Each number is 200 + 30 x the weight over its row's rms, rounded and kept within 0 to 999. Layers, rows and columns count from 0. The size before them is the row's rms in percent of the matrix's.

# layer 8 attention query, 128x128, rms 0.0563, rows 0-10, columns 64-127
099,230,186,224,203,230,193,189,215,220,207,230,238,186,213,221,198,189,213,157,225,188,183,233,197,188,141,144,200,217,202,205,216,184,269,207,214,213,185,256,181,201,201,163,120,192,156,169,196,196,225,186,187,147,210,244,230,156,226,192,194,244,166,209,230
102,176,228,197,149,196,236,201,177,191,170,186,154,166,195,156,188,143,217,204,240,202,168,229,224,258,231,224,225,191,171,159,200,265,209,229,149,241,214,210,217,229,248,177,188,172,203,221,200,175,204,165,181,209,192,202,246,205,157,182,148,215,231,170,231
098,206,157,272,195,145,216,169,159,191,237,204,256,201,195,222,211,204,206,213,234,250,266,222,214,226,180,214,197,228,160,174,178,204,184,171,166,216,187,123,224,182,163,233,235,243,211,148,239,175,220,183,199,246,233,156,156,171,170,200,202,134,232,242,242
108,156,200,269,173,214,199,219,152,150,218,194,218,263,242,187,260,168,192,184,230,167,226,197,197,194,169,151,205,202,145,190,203,187,156,166,243,224,157,202,227,194,228,152,211,208,196,118,157,203,183,217,243,211,218,198,248,212,151,215,195,228,166,251,186
101,197,207,222,144,188,169,179,250,222,179,184,234,242,184,228,188,187,226,249,218,247,169,237,120,197,210,161,213,206,251,201,132,179,201,197,213,176,225,222,222,263,223,169,207,219,252,207,173,147,210,184,196,161,185,202,239,226,180,179,162,175,205,200,192
097,216,179,222,200,189,180,221,185,231,193,173,164,190,188,252,231,232,204,227,280,195,216,199,218,176,223,177,189,204,216,171,168,195,155,250,200,172,198,213,175,179,252,231,201,172,195,236,164,211,206,178,206,167,132,255,209,200,163,192,176,120,189,206,185
104,214,201,148,181,243,231,149,182,223,173,162,215,189,175,213,203,153,227,181,187,201,172,176,273,192,210,196,154,198,163,197,204,232,175,238,178,222,219,238,204,262,224,227,256,167,144,225,193,215,235,217,183,171,191,141,218,199,206,227,180,206,199,195,227
109,197,200,195,219,187,225,209,184,182,237,233,247,161,198,261,124,207,230,155,215,146,213,221,237,246,222,244,235,216,231,194,204,159,175,157,192,212,156,160,226,203,231,192,202,228,211,212,211,170,189,241,260,195,196,232,193,205,213,143,160,206,157,156,208
097,226,178,187,171,200,211,208,120,214,182,157,220,211,232,190,239,206,170,194,208,204,200,204,161,209,197,223,217,146,208,202,203,167,209,222,152,262,212,235,202,150,178,237,190,202,194,213,197,158,145,196,168,257,212,201,146,213,186,187,206,170,193,187,164
097,138,208,189,177,201,179,227,272,178,158,170,227,208,239,212,193,183,193,164,186,234,190,175,199,168,217,220,240,184,230,252,203,183,166,182,204,258,183,210,173,165,168,181,220,196,241,164,210,213,168,260,156,225,179,213,204,192,215,230,201,207,218,216,195
101,184,231,195,177,133,185,217,206,177,244,214,200,198,248,204,152,221,154,223,219,201,133,191,199,180,206,178,255,180,166,133,206,191,210,181,264,193,220,178,178,172,191,255,218,231,208,212,218,161,209,208,166,247,182,218,176,218,198,190,204,216,184,190,254
# layer 8 attention key, 128x128, rms 0.0547, rows 0-10, columns 64-127
103,255,179,191,215,242,222,221,217,211,252,214,202,187,163,184,167,208,208,170,245,256,162,199,207,153,272,201,188,233,180,216,232,184,255,186,266,200,184,232,194,202,190,229,194,153,177,241,232,223,217,177,207,210,251,176,155,188,225,193,214,185,146,214,246
100,204,204,197,238,266,153,209,227,140,220,190,152,145,205,161,164,188,154,174,231,161,181,209,192,208,256,223,202,211,171,214,224,222,229,196,228,175,225,194,266,183,195,205,222,186,224,192,137,231,187,183,176,242,196,146,215,197,209,222,157,202,177,166,252
107,212,165,212,161,181,198,179,175,205,215,241,196,168,251,234,168,189,252,163,218,194,219,197,204,208,204,144,177,211,207,196,203,227,177,210,190,222,160,143,177,147,147,203,174,193,257,196,203,202,223,206,196,195,236,213,214,223,192,230,172,267,261,209,220
112,207,232,345,239,190,232,187,195,224,201,208,214,196,195,159,222,184,188,172,227,153,192,215,191,135,212,228,249,222,179,195,209,226,191,224,156,155,173,184,218,184,170,193,177,243,204,142,167,178,215,204,200,175,230,206,183,153,233,212,186,225,206,199,153
098,213,229,200,151,181,216,231,181,216,232,179,203,207,158,213,236,248,218,158,210,231,206,230,154,255,199,249,158,201,206,169,186,212,171,248,204,217,166,200,166,224,218,200,223,190,237,199,230,161,145,176,205,190,216,166,192,201,208,208,197,166,230,195,217
102,201,179,157,247,218,194,213,203,195,209,187,201,228,218,205,200,213,259,202,274,187,155,180,152,196,199,169,227,215,196,208,158,217,126,223,219,282,174,174,235,226,208,187,204,212,196,207,181,185,190,193,142,228,208,216,198,170,191,209,175,175,203,169,153
104,205,205,220,185,203,162,223,171,229,203,159,193,184,225,230,181,172,244,225,156,177,197,196,273,183,203,208,185,167,173,211,127,237,206,226,182,229,225,217,178,150,198,207,202,170,189,176,212,195,225,175,214,205,200,160,217,202,203,233,203,165,176,178,193
113,172,201,182,195,188,168,192,210,216,230,248,186,165,187,231,205,246,233,167,212,220,203,238,212,179,183,222,225,217,198,252,197,201,195,183,167,104,198,156,208,205,227,200,204,215,190,215,206,200,220,239,249,210,212,233,205,206,213,141,202,182,150,178,191
105,162,161,200,177,187,166,244,219,201,203,237,155,198,215,227,223,178,249,229,191,179,228,255,203,208,170,193,180,177,199,195,173,193,264,231,147,201,231,191,180,184,204,229,213,198,243,176,201,180,136,203,195,158,207,198,208,201,230,167,186,176,223,195,213
103,143,233,192,195,161,248,166,230,229,195,203,224,152,215,180,230,241,181,256,165,172,181,210,210,234,151,206,201,188,238,310,181,210,199,159,220,229,181,157,199,136,152,177,199,239,205,200,218,176,237,182,185,166,187,191,223,221,230,210,165,206,191,179,183
102,213,261,187,250,188,204,216,212,202,222,254,165,211,193,224,180,168,147,188,213,219,196,215,124,234,222,169,179,202,186,199,234,182,215,217,212,243,219,162,248,218,209,185,216,219,302,171,175,149,170,190,175,215,208,226,209,173,234,226,125,235,172,243,185